config.toml
hidden_act = "reglu"
parallel_block = false
schedule = "wsd"
decay_fraction = 0.898
Each number is 128 + 32 x the weight over the matrix's rms, rounded and kept within 0 to 255. Layers, rows and columns count from 0. Numbers have three digits each.

# layer 4 MLP gate, 640x160, rms 0.194, rows 239-296, columns 80-159
131084187103110176103109132133117121106154142107111154136120151175154147159073190150167092133130125106154135107201070125123099137106102168108154140112145127130109151097110148104156150162122089107125140112166129111118118118112102127025108157
135130151085038131178159126141147113163058097181137121119089154096136147157131150174170061114079210122179158091156061099131157204112127142107121126084141039142090094118092169155112110070120150147099164057135093125097115185123092143152175092
124134133092145121156090100122117188153134121085091155066174104138137084124171155080113142119191100122152133122170135121138142127114136168117153085136158089160145149089166173101091104168159117164089105123088131097163126119084129139138137074
149144136125135146136129158055117122145128163081163123122118092129139129091125167124180133128106086182141103132154102130092092129164089178199122124170100149127143155148103069133179132178135101127167100156115112143125128054089134139166124068
187138130179104151140147082167192101136132115113148129180142189149130160193200156166085105121119135086128132164095075080067138076132102175122123142101120109117163130146133108086106156146103115130114086104143176098123070098092138136184163087
118170163154181144109151122187124097124162162086168145101155094079149161137118188077184191124094121178077151108160110170104128116097142154118090168091100164141156132102118166152160133148099114173124113075136123182123153143067089146128128113
135129109164086096102117118136103117103130117110168083164118180143083107130158114130121138065131088112061143112127139079172122133092118142132133222126122124145164144086089129143144147092128146110112182115162108118159150081198133160088127201
132085149090130103126163187172152136106126106079202083108151101174101189138155141138110127117147130123065159101166137126088152195108092098160198094103127099214145178064151135100130162092099133130136138120074154113142183145126184123138145099
138117113091116170172147097139090104141172137129092142167082148125148172148129168073097111136138162171172157147169092133138144185104138157112167159066175157154180156163103093145175096174134107033147148049129066118073071138149166173101157170
148098052174198088093099134141119165145098102135144106108077148166184145148129120093146175147170117167150093120040122206136135102137103116107104159175172153144125130101147108154120157147191115111081071119147100145134126109094117092169120113
097126188157104125100148155153109147147142128088152093129155111121120136186112173098139071094138122152120153120145162114163168111086117178103131101110161157160146141137158143125146090110125154196128105122088124112109100082110101156111107186
151157140110140224183155119118144106148158173097110097079163152131153185144084181115187104132132107126154168188135126096174173131101103090142166101110084080200126106146094114052044188134191135164138159180149090136118132103120137165115129113
136131136109127115158096181117089138094134123173133156095148125184125130181156118129107081164110105127119161108104187082107150116157131102130148122136148100157115128114138081145168202120149116087175163100122121165097137070142158102126089129
169071104116062100060068126169078126157075131120202090151153127121088045102124173087105135139098167147099140096139084151158173147164085083117144133110190122177125125096125155090196109165132124131171118112121130070167107107107112126114160070
153143118116147158134186151074120172137181125072114097142158149166136098122147113199118149117109148137211174075141164165180077078114141105104142093055126123162053114086089083136123148141131120120133118179150063143114113083179141161128125129
179144164101108110149124136158096146166140101045152084111112120181076112145100088108183093128185137087084116097187114112097155115077219151095138124187152173134050143116116131141131165175143107129096131163130139061091132189175146167113174142
154122122115103111120115092106137061170132124096087130118169077110104064137098130109098115130093150108191109116099145173076119172170093065159123143166169172130118106121114092117130120145094124115121102139120097114109089080126073103107077137
151117103145119136118177136075149190236129179096187133125159148149112069090138141121204112144138117151128154133131110071123148134105160096165104164091185161100163100142148157099100063144157100155110146130139091128091187142092121090149168116
099143089106138103101179137117149111162078140145187109112081170085142136093042155154131119077173065150146139149067154178184113129139180148090150137052134144124165133062121212074145032129097227160171197138136091158097121138101106202060150077
129130127144098115135154115023112112113048106088131103158129163112139147073115159090135084108095131101145090105121127077136187089114065140081055215154138158130169176111182152134102122086113148134126141066149141151120150174111141097085111094
157147108083081077167166135130097143144151095105154133181142121160182143103128131073090118106128133177108104182117106116189070139149131160114122073102099132121132173169145170105126158145123150111152126112127151132154073145078120150151109100
167079145111143169117130105110145100108177199123124093114133114098158171118119096096172116121132137112186150179105102126088111113109136177135090123120130110123187138092092162096104142105149071149121093070160108135123115143131094114092142093
139166089085204085140181064098122163119177108150095121132098103064122111170085126077154152099111101127122115133150124103121101122113122141142099120128130074130071150204134187154153148135077098169110132168092130177048084104175058088123134135
105255108100134096136151103092160143104150157126163150154182093158149152152156137120136129151120128128128161103042117165127140099135095135126206153166165182128131147165131116093153133144098141165119123128126117133137132168128114121133156079
107137162137099226090109112079145153158107053115121133110132105102077086145102154132128102128150070116086154121061128082169101149120130060147094109128138084065146119151119076183063100138095121078140139138178106109102154155201157134125206161
091165124124098162130151092131148132123123099151117120144151101150128116121125154092151074115139125068151128108155125066177110143066143095142094149144157147077147090137094164122159138119105084164124157112094152138107112115104117076159136134
196074177115147125117121110154103145111133094087163157099141120129148127157073169197160101112127160148128121119085119159118170144091098116069153098091132101150124176126142149112110131099138163086122140143145074181118130140122117131112144129
114167129127091101117120100031109153136116116159076096127112165130150136162119183166135189109153151125150168137132135151099130142055112107143131154143128112118109147145127149133140136114141172174134099098115098095154128174124150130183075092
073165126161090175109138106121122197150100161144102156133114161113143129092116130100160148084175139132170077114164138132136164133118146142111118144156118133115087127112145097173110179094124114160140156117122122071141121118147123141087103106
126123133134085055119105137157199127113128109133093088123181082154155128056128131112114124125160152071129150155181111142112172149108150149141096108111087135145105178117128156122156103127161120144134133152114136158119195093115151148149071134
153080175098142107049096230130097156168129141147093103093135162123105142145049120114205023170111136149146152194112172091148130103112139143154095108119121102101117125112136110132092140114113138175147128127136100150111150150135138113126112081
135129138165126152172073153115148127125160127140125095158111114112151146146125138131126143116088144110166086114179165116125114081121094124123122153090106154132172106155149080110110154122091173161134076152096143106065139094098132106085172141
156145104134136099142116129158105114166121097116134095135147121063146163135169182110130161170116103128110081117169153115085129143129055172170154148091189153166145106100121106134123140076092153168148126127176148108153123102098144137152149108
120137152159133140100144122184096087100150134106130141129147137115133211115166153107102107162118165145148125123144120113148169126143138099141113104096086134179131134147116111106134162128171164184140118086182103147144080152082142179103099110
104166144049078118144113137125031118109118126136115084086138118084154148156161117080167138114120115134130153155096040144181113170124137139163072082166175106137146103148150160077142105157173095157092109054121151149196124120192120139058165082
144137180126121105154117155107109124137091104140165061096091100097125120182127170136146158153123185106076065117102132116150124141105134092097079122137043106094123134181158107096174137104117144082141154088189112146130095143094124098067091133
131123129161096126149164096100127109158142176154098105129113111161134154155143104122093152139185130117117084139062112117117111104152156159088190128132162142127174164132090121052082135141243087102122117097140148137082136103113097145139113166
091178108139107112109126158181106141114107136121180124123090163206138158108165166122073121136168138105139083138109084144108096144187137072158124101095130115179150120122127063134096135129162101071199103112125145164145169156139164109153144145
143128091168116124085166116130126163166160102101154124168181142172120152140106173108071141159160146113069130129134111106122121095128071116184142128085056087083189091188157130074130161136130139144130124120153094088178144108095084136112122145
135092096104126143135150170163126089177130052147150080111175069107185110083146107116148127159124132067153110102158126133111142130136115067095145178172177094130125186124132122140177097158128171152107137165124135138096083099107155094140118139
133114113107111154072172099133162083115163182097096125163121166144080156185096167138155110169149111148143164195158103178175089145078152155103136142100114166141159144067141161177108120107098148120121134134159097091151141097141189159140159058
145091132039186143097168190100163117136145180107125105142126168147068169100114152135153143139105086155113159148089071098133095106096114049055175129135108079092128202102138126106173153129215095083077152106145117123111160126126165131092105112
088151094143138127110189122129088139136171120114172106129121110155136119092112115173187106122141112107106135119114178118104075107125131121101158120134112158076160123158108152104142112151114093138139093172055117156133126126156129114121145105
140116081146135137100127064141104142098167146127134117132153113115122114073123158127136102165161071097123131134154153104095101104072113168150141122109163112130139129113125151122147204086112095095118066124106112147128108114092143133156122135
113072141109097157109188106149104126150180145150083132105125064113072121115102149138161097122121121171192131169105092035145066151100093161154104094122085129127134122139135164153154139174084156117151117064160109134050129103129139171170081131
158108157075096171129159146182123127114153170157157163176144063120126159176163121116151184102168121099089141086118094111185118162119182112155076125103168122120154123093086104162170194093196152157144159103113097185072119079124127130133125104
084118130150107065136118171201150192212141096087159137124091116143098094092142074095137132067103076126162109069135153154147081126159107135166044128136092147135124096062132175060119123172132042102083112117128162091151095122112126117151197112
129130153094021103114138112089109102156082132093110130113115133122166104134184101153112066132082118144099137139142120130082172126142118119178120111086182157124118114105154127073137136140126098152073109118183158146139164121128113141134084149
153133145169151145080168053146097107160127087148072151140145100164099110114186120133093118104154093102167087175112109075098149119095035161091131083103117139149219163166154130089133117110066151113117197134129102090142130086129134122150177098
177095117053183168132124136094114150086136113109171128153154165130066116129139137142193149135080134132160182136102078136172121203102188056201070085029169127148146115098170121156174115087119109171167127164104125161161153075119061173076099153
184162159160132110113155155140145155110155083127114216107127102144122110176093076126102108129123132098165106084143099082111109124137035155170163125185107065121114125097076125087107138165120111164116119139133161159160096180096119126152143070
134185159143119088108099187154148163119127197147112117119101110103134113117145141151140118149184148164120134102145113126100129202099181170157136100094152160164136147076133123118119084131108192140097169110087158127121134082140089112102179174
175166160123141123092163148091135165096110143180084145126091032158128113145128089108134189118113079100123060047161146156109139157091144113139150109154063089119141161115107127116102097169142150122162187127145114201107115138060141091153180064
087183132205129109151132229179132122229153113091162114109133168136105134101091170104101159171144069078152158116189106098120165148129089130105170161183128117112166135124111228097138110175148105176123069141136122163102168146089140101165095155
174131141147168128171205097125110113129111116133076211091141167123081136092133147110156121143152114114189178150087147091077089132111106089188075122166151073124100115137163170128114161165129143042120149103075164129151121122153162136184110125
034137151165136153136159102096052104105110178092117126149141143111100119199159074144108154129194143187126126116132132118141059158143109087139094144198148142144144114149122154132116173167122124178083139096137134133151140194144153188114117157
104119147109145098140146081163184138148127081085161122216149129126091118117102112142093114110128097070117168153101103121139157170122168108103167056090142122138119115149107170150100159192108099151050173165156097136093131137140102100114123135
133112187108109128116102134118134145139180162134130120223109155136154160116068111160141114164184153113083180150068119031169112103108071166160156130126102103089117093170075103132122163133125115118112108117108158124132170075080120164183050106
# layer 4 MLP up, 640x160, rms 0.206, rows 239-296, columns 80-159
177138089144156113137172129111121126148130150095124143121101116099113140104098111156159078107108117106123112094125154138212088178112094178158071110142124075061155065176140157154114112126114092164159117125094093173065121179097062142139186108
038129069138148179077120165114145186118123112093216138145183078123124057080149148108149198153117121162111094098124101102140125022139132162171178156151173084129155126154171090132128143134032059187118079121162161068136090109156092094106057147
129081109142196089136090140133143098181185121106107119105094116112146126094139112134134121147155121091131138113082112089060095146149106134185130109151126101102082092130117103134171155138104118071070112143145126121121066136108145094150117163
132203134099103115084060108108114140136095086086130106126090152120128035095139103109158175133110095154087144124168134148138109150165111118138165122108215104113136127162177120112093114137189125113154121132147131115155083108150167084126101124
111172129141094135128123142104157171096179162125177116145156117144114165149142111074150112157148122128151128054185100160137064079144172090113165129103118171173142148200147120136105118168118119103102141117109162201151081145148133140122184135
167181132115062093122046144090197157133135154107095118104102104121157093103172119145167149092168126147056086082190134149143121129128130134142145147128127134159092095114113163168093123121199150152182163144118120160105109083104126144093142078
128101124106129127117040120152187106132140151133153201103092092121139115126141138129156131104100119119134122057143137122100135097141127164083082109160106144136123137093172128151184094121077133138156097113137106180154124166129080092136169136
128118125129114136086142104142097147123072150149228162145152126138131168104122153114105157101117124099116159209090125086126119113155089146117144119137148141149196153127154092116049119103103134169134153110138130070150170195160165153178166155
153134134166162142133057130130138161152186095134049188125081109143136156128192157156170156183147155088138139098075140192142135215097159132123154118093157142168149143163113096121181112174229102064166087124154096138132106072079151150201149132
101142117176119120149154100084095095176206179131125097084124131146088135168118172088169150145111162095151128064100122115068137152113163183098120117094103094148116105140152166101143148160208102152138075141160186159166125148104119140100104136
150188115084113098138100114121177161143096149160114157153127124111080140143145131135120101143150182131134185142154140094163130143094133150126115120132112129135062106077151131171137124096070114143178123165126113096165152138130093122120145141
123091170162073088095204104159097136153085091163116126130160194189070114086163167190197121142111070146070130145047152127138107093077109153140119156109139208076172095095113077138175118100118094137097162103190067157145157144113111119128087145
145145095108102139132149121139109109084126149113130139084118126085118101134098106169122124133181139100129074117176096129097147168142138130120110146068205131181113092138148183099147171102162090165120100105141158111149149145141138072070116113
136121064074064080067039186158086106142064110131176120165149090113115092094138201156098156115090179152148145131144103111127142130135079070151120124128165094204125115145135148133178138187121140109140122093101118069162102091086172158128089101
153137096103110155124170092150146144113140128141109112108148107179191072119069150172166149103117134116172133152144125116136107088086186104103194060116058136215128119126120125113153182110092134139079176158143074077140112117163138162120160102
167141151083098105103127110151086131122134080059123127094067153139115136122196169117150076150160175125135107190097042122168131114103227123135157074163162157050092182184122136083090167165180137136084201195152121121142113143148192143138132138
163139085109110128153093131118139097131106158140165177131114065117067108157126144078130112130151113119128090136102153118119140154106158125110191181098081123068117122119112115105061102116123157160073141172125122138111137116149079105134138113
065122094147119139119103123164134113097090100073102113174089161096157092134138156138114094156116108154108125128132165081148152155079112121210146141167135054113082120106154102183133156129110112151046136174140104192172173132106101131158081123
158109158062114107157118148147139164103165105168210187138120117075180136077143177124112148167156163150197088151141140118110103159127141175064104087054114144125102147078100149088100075113166068201178155136078069130105166107169093143142144069
126132141135069072143167095112091146150091107124148104181155129045135143066133168102165098139120120140131100107071141096161156121135115154082115207178121140141086191120201135195101103166127149120124142067142120149105135138151161097118097125
089086107139187129139125175122178106172079145117085108145098127101117139112188121084144143144099098112133143129141143154081141114115167095148079125104169165180160108056109166095186143146129100125150103114133144146092183205138148144129174135
115107154156127107181104175194152180181089105126151157079094125149178105164118190188123149109097153109136139140215090145107231206115179086109121117126163134159098157086133117129110144094137147130192097126118160119201140107153078191132177134
168154112086118161140182059092102151145151125129138137182159076165105153158141090086140093131079072164149127136156158104125090136081082145189070136159091091112101118118157182154137131192069110148117112195092121149118117143184167085133134107
118160147140132082135112129100149203166154144147141166126165128139035140124177134133130191159113068097146163115113092111170188142168138192130175194149118144099132132161157149084110112113135093192132102110142102160046166152168111184152186153
175095143104135130100118157134103160126121136117086108099145097167090137133223094129128143202099139159137149093136121143128132160125163119117144168130148115154107144108124168081152161092066185192130124120130174126151059091091119198129056084
197080163128145085130139159066128161132166151131124072118148102152104074141152117132159165132148117085098150160082084139157148146136161097136178176046144102124125101150083115091146116123109104154167153145173137122175174090150185142172141169
117187099139176068116155113123128130105111144092111164139135099063095112132141117052125100132101068092151168082163081069107105079140107162211138187104129134121140120118120085152083131093149123134145133122123167062180095165113149175119125125
114107147103099132090142100126163127150143173153195103137142121063106145115157115114183159103141176192142126096104169166094096114087170164137124112157107119155185122134141150137129135170121083140042126120133111120212070168139102152187161134
165133138204070148175135083076108148149150147102131108098133120107115120147159157096105113164125035058165147114108193136180198152133114151126142154126114139128113126138149095178141149147140070104171113092092095129113141115131154179160127089
109142125139166171128110106154109090139104120115137134185099142125144124153074112155138156131164164157129112186112123161132084173124143138111136113109135124075099107130129155128146082144146135181141180152188104084157173133151124152056132076
121092148126186049137124223095047126146106174147203102107144118112130143101089106042172166086148125157157126106097069176156171097132125135118129165167175135108105110147072110135119128143127187102081163090116086167207121104151117170154155117
122190091162162125138065130099173114157172136141185135142132107115120127123118124069095163118111147134183060134165122110133126105134085168127101170082091172138145117138139113185109149151122178138183076137112081093122182154101126103095180162
081138097104138116155101093132138117124139137179181149164137126160111088163123153091089106100128113147108098110140098119177093065114170163154166132101171123117180124113170149169114155138092093092156060132128110093153144152117126066129131130
123097125127120086120073136079118099141177115118043164157101090122095080135119099136119111117164117129150166122152130145115150163152125170132147121151177123122129132072116151187126173102115137104110141126113100174120160145120143116159131117
139133119052134132180097140107092100122099099144074140093087128116151139081103171154108093116109160166136142146120074144093126129116164154146140062179135096174137141180135093078128138134081098106064094071152101120131138113097155123067120106
086092104118145030127071174109137159164158121179181111127079084130148094082113138177119148068127159145128090125102159132174139152153156126144104150115129097096145100166112154115092109147131192071142142091120100084150105094145080197161131000
118147154170109126108156146161155108119137104088130167097139168089139132104129125079100174158098140145150154145093123159100039132201164119147096146107146135124176059210117069122141119131100137140126078057136102151121155141108120143139099148
119144137149105098151124071113091086129137086096122129180166080147101115119159100179145174175109164131119153065096129076133146116128123109122138139157143133155106141179102119097152172182139107092189101111085172073121042107161047152158104096
099109123185143129159160162088121149150119106152123123123131115134091092095171120108139156137147151147146137114091106121119167182099115121127144101125161125174145102157170110147110126108126098158103166118124212157172133084190143089140161131
105132140073178100131161152126133109134174118152150106128178091074125094117101114133081175121081170089101116090146135115144209137183118121106107149176151111089171179173101136112111133113103129140125117129080122121103068091203136230174119160
117065102108151131148096103193157103130044105115124091119093139157129098100100156120067127101152142101144148205115157112123176183124130109153111116138112117167099172084130140144151123139130107167191189089153139136151139121129087106144128134
175110161160122068125174150104166112112096130159118105116109161176093179112215142120113143210143148078079117063140176119128143098112052151146128112159152088108130129102122136076097133122136091167160105135115111159125100092115117156101100108
156106119141137090186092109135166154123069122186073148085140121154143143123158154045132098159096115120100135113163103136124148081078135146101067096099143100156143116145148084144118132123150127122104063125166100123108077137141114119164109125
148112145174160186083155097143116192084180169063119145133136129087114179086128109167119110159158127064135161151142066113142123174117152087133176170194169128091147175155112129126120109110046082055072139130136122127109091075163151145120134125
150114113098085217165191195118082169117160133095096117139143135095116166121191126094066080138113161081147134105095137128107165149071125169175095104116154132125073141099172084162114047104153154133195112086174113071086147108138127083135109102
170139167123147109102114153143132194145067103144161112131098103123178102069143105136144164063166135103110150151122116097106136172088138118081103125094102123061104072147059081032140139136182106179089161075117125146087144144157144126117168130
159102094108182175141135080092172085118124149177138123129075071103131139142110166152144102164142152172160118089125181112166156083101223146180199154178142185134149128157133071140092083106098116193172135178134066127199187123144113157104153067
101104174073082142138122099153121104117149128101162122091143119147143120130088117131095176087126076130147110126158114150168095154108144154133089129148127146153158133130107161149128110131107129167154137136089136137103116130163139178122108128
088136080142128135112180093137105167112171095124093155148114133164164124024186150115152166131154096096091089166118191069148109122071079091185139033061113099126213091120132140099135121147115146080162115105106131100175141121096069079111143134
195072117113107182101180110163099086170101154202136157087124085165146145158122177098125117149122088123101119131097122145070130155130102146122149219133072172057144106082113170144123143131166136087140055083167148118104141128092134114120131104
154166090073123142180140118123166078150084170150095088109094104142106140086180135144089134141153160131083109121106086094126131099073150119130163166168122161122106147137138122118142087113154091131126121116202196108134130126100142168112117140
088160115119141117021149100121119149202100166102154135139120120091152148161122171139209123102164106120091130152137157154176101100118084146147135117185153134166156131128131159112082144164084087102070094109093120139124171126134125157169140093
134154133081095188096152122183090095122107095171191110152218121108060105134105179162147117108153144121101129157115125106164093160063127087139108128111149112110132148163146100190127084124130116119169185104163149104153149146115139146077087081
159173083090171101137185175129160067140114131160166095102057131112087061121102090172134102113099106158119138141162142194128122098191161151108140099107115122119175112086157128125150102129115159190140090216167114096137154174188147096156171088
113159142125141134167143060105116092085171151139178096167137104063132143149149132150162068120126126150097139099114117121098124093176122117103084104151158126113124128154160144099114133107120153055160132142168136162089126163104116164113091172
131116128113095083113120116120104160124159181121136103126166133122125115115096118164150136116187129145120133125177173081109128101146079090061109146131120104103104156128167101140108119142099156148189111138114109186157110077101158110126118132
130174193136115165132117106084150154177100143126212144134133150150162169123174166176128159082133127123135178125136134144155112134166094133110120141123138138140136144105092112128101113060151137133132155103113125175136151080046065123113147114
069131084075127139101098094176137193136114154182179166108093134089143151158140117133152056140109136152142172104135170145090181103093160166101161064098169125123100139128142197122189067123138153140099129102143147122153109164137102122132126135
# layer 4 MLP down (transposed), 640x160, rms 0.0997, rows 239-295, columns 80-159
147101148091151146109108141134136070116106155132179102197195176078145089139148144111210141137195155107148152153147137133119150136147171125159119133133115107179147110165121195123137090091129114142121101115140200114118132117105098103148100160
071117116141174147133150160055054165084134146181189125163148105107143151129124105189103138089094149071106040113067064115151181116101104135141082137136113152127139153174146138152091103131153130101134151081155148120159101102183075132091106128
169108120159135103127156111190155140130139064120138111105160186151176068122216181066135130200161119100154101131108118144128169121126129170129098120141143135146124114112162255101086106089176108121125154154101145152152162135103132131106120088
141138111130174103132140100170150176142131164115149118110152185172089074145106128091086156147101125178105202154148121097126134161146125120113120077158202137172135139100129125118126118120128083152104131088119138121194096120059192120091128142
124086111086068164088114082144136135147100119181112194146040150148147062158122102106168116150111113090143165056124175161124120086104131114114123118125106134143149117070158056098128148166133126069124117090105143171198144168190131168122175130
132091075128155132124133099148133151092151110171174110131130110181126110116115129170113137155084148142096148148144094153128166085114193167192190149139142065093129117157115082123079226112146128187140069137160072158159102080171162102114141106
132136149155101120140124136140154108168187105183112114111118148084155130195135201109160149083130180149125137089155142090150162141135135169139085108139102111097162098138103101112165144180066142185111121091082204098120110110141123150129143162
111126197074167124126143133215152190175122077180157109144091174121069173157145124125164149115139100103102154123178187125079132101123112148135118110142117119125111087110117085086189151138095117152128147133155117139132103142122138090185170119
159154088207149149101087164155127105127129144110140143140132154104161117172079120116129054106191139221221177097128105176184084144107144106170056139144146143089147151147164117151167144166094146086160118124128107112135145171200150161109133145
108163165090090132176152091142105075082139199056137091155148093085101138105138114141114130155107154120133170106186171081119093161133136183076218117062123133070152106140087119124192119134064149155134094128094134099101124117140190166140140176
166181179127093142121137119107195158171107147143188093150104080157163152130116112117162148145132145140129112144123137108141146097142132139115187088148147076133187124103091193160109150175108115133144086174163133085107146104097124180153112167
130093120080155135087137133129163093137195096072111100118170079158078101130153155158144142101134061159169153126068119129107149151218194092167164135219108081096099172098108146152121115120139110164093113134111100085160103185094122092144137174
147108149174159152170089163084139104129152102178041145131122152118104166134113145148152119075087123125133118096124122115120140139158153183088162136164081135177136193107107141163141104128114182084077138129158134097121069106136131061126110124
100145140161131148064077132130087138121064125124146151125174074102080095159100042116105127120109130126179132110120098168149194062148107079129080099123083083164147157069147162125169101080145118121165094100152073092120178102120141104131089125
079157116111139235088199119084146159084115154111159189090111147112138069168116117103166135171119177137167053108119081189149106139189142129135141175146086066138082093081150110143120223140091120160112084116160067122165146142200193143123137181
168133149147131068075100172134151127092121159060081146064141182137140074155155080087120137145101110134137103121105155081117095116137199064087167119144108055061093073055123171143111159197142096165104135124137126080133154165135080147108091126
165143171092144132048122065097113108134138128144048146190136182119095134148144108133156096087144099145104113069180129116129116134144101164089083175170150174180121108148119136203137105117163114175092180148116165113181133118079104111148136128
147126078126164065121110109113164168189182152089137141195103153132126132133146142140137111154166113152098218079129148061159116071098113102104145157184147063060147057189164146128024076068116109162119105070103103116121094137150129161119169111
134118089144123153138194090117148085106126117043198115128166122164165126154091145073130159170110175162160077102112072125111102155141216117082115179101082096175118063168107158142147178115183120152163127194142079144112154195170088073102117171
115185136105089137126174106073123137153121097121106066186137163143185105127134164092156124100098071120104071172110103138055158120137092126160124116119182062110106128096072093115119164108104166151157105132135132178133143080098181216131067095
099065122130192156148141063159127150112098103170123147166090167142117103109117169120111119155126102136125086124104095123145082109098087128080143135155118186164082146090073154047118079116107192114144139107185145128097105132095106102126128091
108145171176103098203135093104128151169126158080118141133150077118097122078107127141107148170131163126122152114145191091152158181163101177113162122144132131101119180139119058084091156119097113128093131121142089163116134115127100125072147159
131115135084124158140093162191124083082099141107132140178070136082136088164106100151096132186095121118140122167092189159151118151122107129133086188160125085146153143136182071097124095108049194124134132173078077117100129120149078174126194105
177131147097139101087115109147185100169122135175041136166090089168202116108142165182106108118128100162117155127165165175175142096130157140165130170118153082139120101123076141146106147055096141101152154155142130108146185176080122108109140132
151128128103146151174139154174167126141140157117111107110157144103134088131161145143158116118095144162105126064147141046182194151098141093116143091087153173181164153088133106181194133126171166071122133123148153116174123142129079159112104189
124140153102102180111152112137046101124187088046073116147123045136108063128134159130126081055119126141166115140141113139093117086137084096045112144144118148123132139139153132153149141108154114105133135114136152156163146141077128110057093136
108156079179137114133187162131118147146201131143160137122101153119094143070129137093119193046093125125069108133090081147160128170098083130149109137118134116142128124089126089138163173148138128133097075117114208112107120146175096151138038141
154141130144137131102140141130103149098136063172121063098126111110104147140125157137146153101142130116134181174095109098138048163115143134119134066152104174173100093095156144142122131177129110138167058154112076084062077111147121171137071154
115125154148117078140095105112076101144117126148150128137114138135135125127063159129121084182102129121090139129181142126140101085120100086100182142141112063145140091156153085138139134106061107164129128141107115168113143121106161121112119140
142145180112105166120121155108123082098101161142110082183109092137099165138085120159152122132065108143181142110172174118133126102123142082092109090124163130154129166142182139133161099111139156092099119128080116098075106110108128157133163126
109112201113089096124139169132114100113100136112113192189172124102185153134128115071106150081132158085170140125122131175123110134151101137214102138133110098119143138127100122145079142115154189102135093125143165086120177149141129195071170108
161119100025138149098141158034068184167074144138114096165125114096146134155164084116145034085180121157135174137123120213127144079130137162137167085128093142146153172078145170119176117127109067156152163123137133168099136125135143144145095094
251099143143146135152118132199140145105106125083141141192124129055148126114100128125160124136109084165116167143142115059165172068136100118118100082135098169093161145121116117148183163106159150142161124101122125120165124131071139128180173200
139131131153134143162066090126138158196141141107087112175144047123185165113143164110100100114071086150084183147115094146138153173120152095086094066117117148110135204116110125160139072132095129136072095164156093122177178083109142183096119153
102114134124113148150098168186106184143170155190124101165093174079116110119131141103150171101123150111111123139094138120094120127096171153231128094173118087107105118161178061155063160118135119166102112113120154173184139105161159196155157073
108133149077141062129155117112161153139114193209097128191113105129114142162155080097114157173136145135149118157185158139094098169134126109192119155078127183141124141106132039123132107136108106100153088129163207149064154081164119115117106157
112137136106078136115123091118110142104109152155119107217143148189148096157064126167172130171199098108127075099138119117058152114123129148078135079113119111134141105076148180072093121103150140070104190136093204112134122162106111146142177130
131128129206117141173133170162130126122119156115125113134158100068131110149105134189163157106100136098172060097114091116095106086101116120135135101154099140162104179085113069103130147162149162104086144104166135089154184110131124132164125118
124119135174112103118137087141110105181181113089133108153139095145151158133065153176087090162146125114097117122169116176076113137114154133176136118175125142078116123125121161152119109118066174113150114093137085085128132177066080160132130124
124169202099120084121126153089127123156140164115054138124164162131130129157161146173169113131159196069076154216105110131158112154209128226136148142153142144177145104130070160174077090158165111109091150157181113100126135127105097104166142143
123146126126131093173139096067169120161081118076132145096091115137131145118066161051104158116185101171136174109162158127162080135107116140153154121144147146126142149137147094093142136068145156154083146146163133137089089090136140173219130165
164133063139168133126152109121097123138179168180122123113117070083141085155108170135131157100105126173131136111112164160135101154116212098138074107167170088165132131117115117122091107138237145102157125155180089136133123160127154105113128192
097095136182128137085154100152111114121112187091093118161080120091192095132148076141155091108133128149171067156104187076091097152118178156129134158146129132090138103119135125123140116111132075093154221140106143165181127130151114132107157100
113102194191144096165130129118135098136126118123127175135133144114122092134126169118083123145113158046106103133133133136082147199093104114112142106087098131176125093160135141137106063109165188168132125163093092132079157159069076104127094142
176128173110154158118119197094076162134112192104136135094156168101152121114143106132150120157094117148120133130077084155069118122072083094122158154108073135148101143118136115115135184182118191148239070169172106155215174129133104157123151122
118086133093119170170125135110152136135135110155094095138120108069116117114170119136103084112176088169109166208109085124164109120122130078127118113153069119176126143113090169113154155075172205052120166129129112155080068127135110091120097074
148090106131088150135128094088155102065096149147114117138110106117133229123099181133150154057162146106165086124122120136182227094188199162160230137084177176202152143172192082133154149094117095174155190120144154103131157121118112116111086143
115100172110152129107122119106130093151103171123088121110118189170118191104108146111128141115163149154131166131168093123151091113172121068134160144145137094185095170111173116133141128192148149143121156167120129091198116140115161127135122162
138136098193126117116133114123152081165078056182142134144107118100078113181055120093120084122192155153197119098136168154119158174076143079076121139123091175127130129200125084141143173164125082173129154124073073162104161074124096124104138112
161123089177136101101120114128123058143145122119096089130172090103139103181108147152163159101157136131119150132089195119144121110161156188081184095131142161136143121227090046095136106159175090120148130102149100163130102087085150171126152137
154082149158137063158119164141123196181099143176148132107184105148115147106086145120143096137114165133141122133144141130070130146241156137138156098116100153104094104163087164218098207112146133104146210097117098155139133131156106108130146109
148179120068094140158093101129104103137098149133100099096121136144161197153090122116117102187088059124177111115123130101143097145111097072073097097143102121139089130202131051105175083162084160100086165167105117127043112129168106118116103107
136126178137117136102104090149144156127091111098160061167211106135072116182222152116128101122146107117095141178123082106093152060099110151164072156166122172068084056123076173151104051145097051159088088195110155104166081141118210100128096117
136127109108083105107115156072138198138093151149126061166163109097064146165116109127160121141125154150179161072146085115165136095128127136156186139153095153121157138137113141055127136133131074143120087105167153110154072204090101128134085109
098176125115111139098104150095152150091118084130154122155185094152138137113120099162125176121120130152146134156108070112114152136159101077117180189088095048115133100115139141118108151200130087130128037164105166115076127165182109152083124114
129163151146126056110079107048119149109151123061165114156179123145109086154086175140099122090145077092144100150123131173148150162120165136141141154104134128103163080138129086156090154143097091148145166121125166136123190132153105122184136131
141180104139114133133140104122137077123125151084146155113126146125115064115066153136136140158123156142153136172177130142123161114167142115114172155083125135131089124111104120161104070107151100072118096066137155140116062093109113119135187140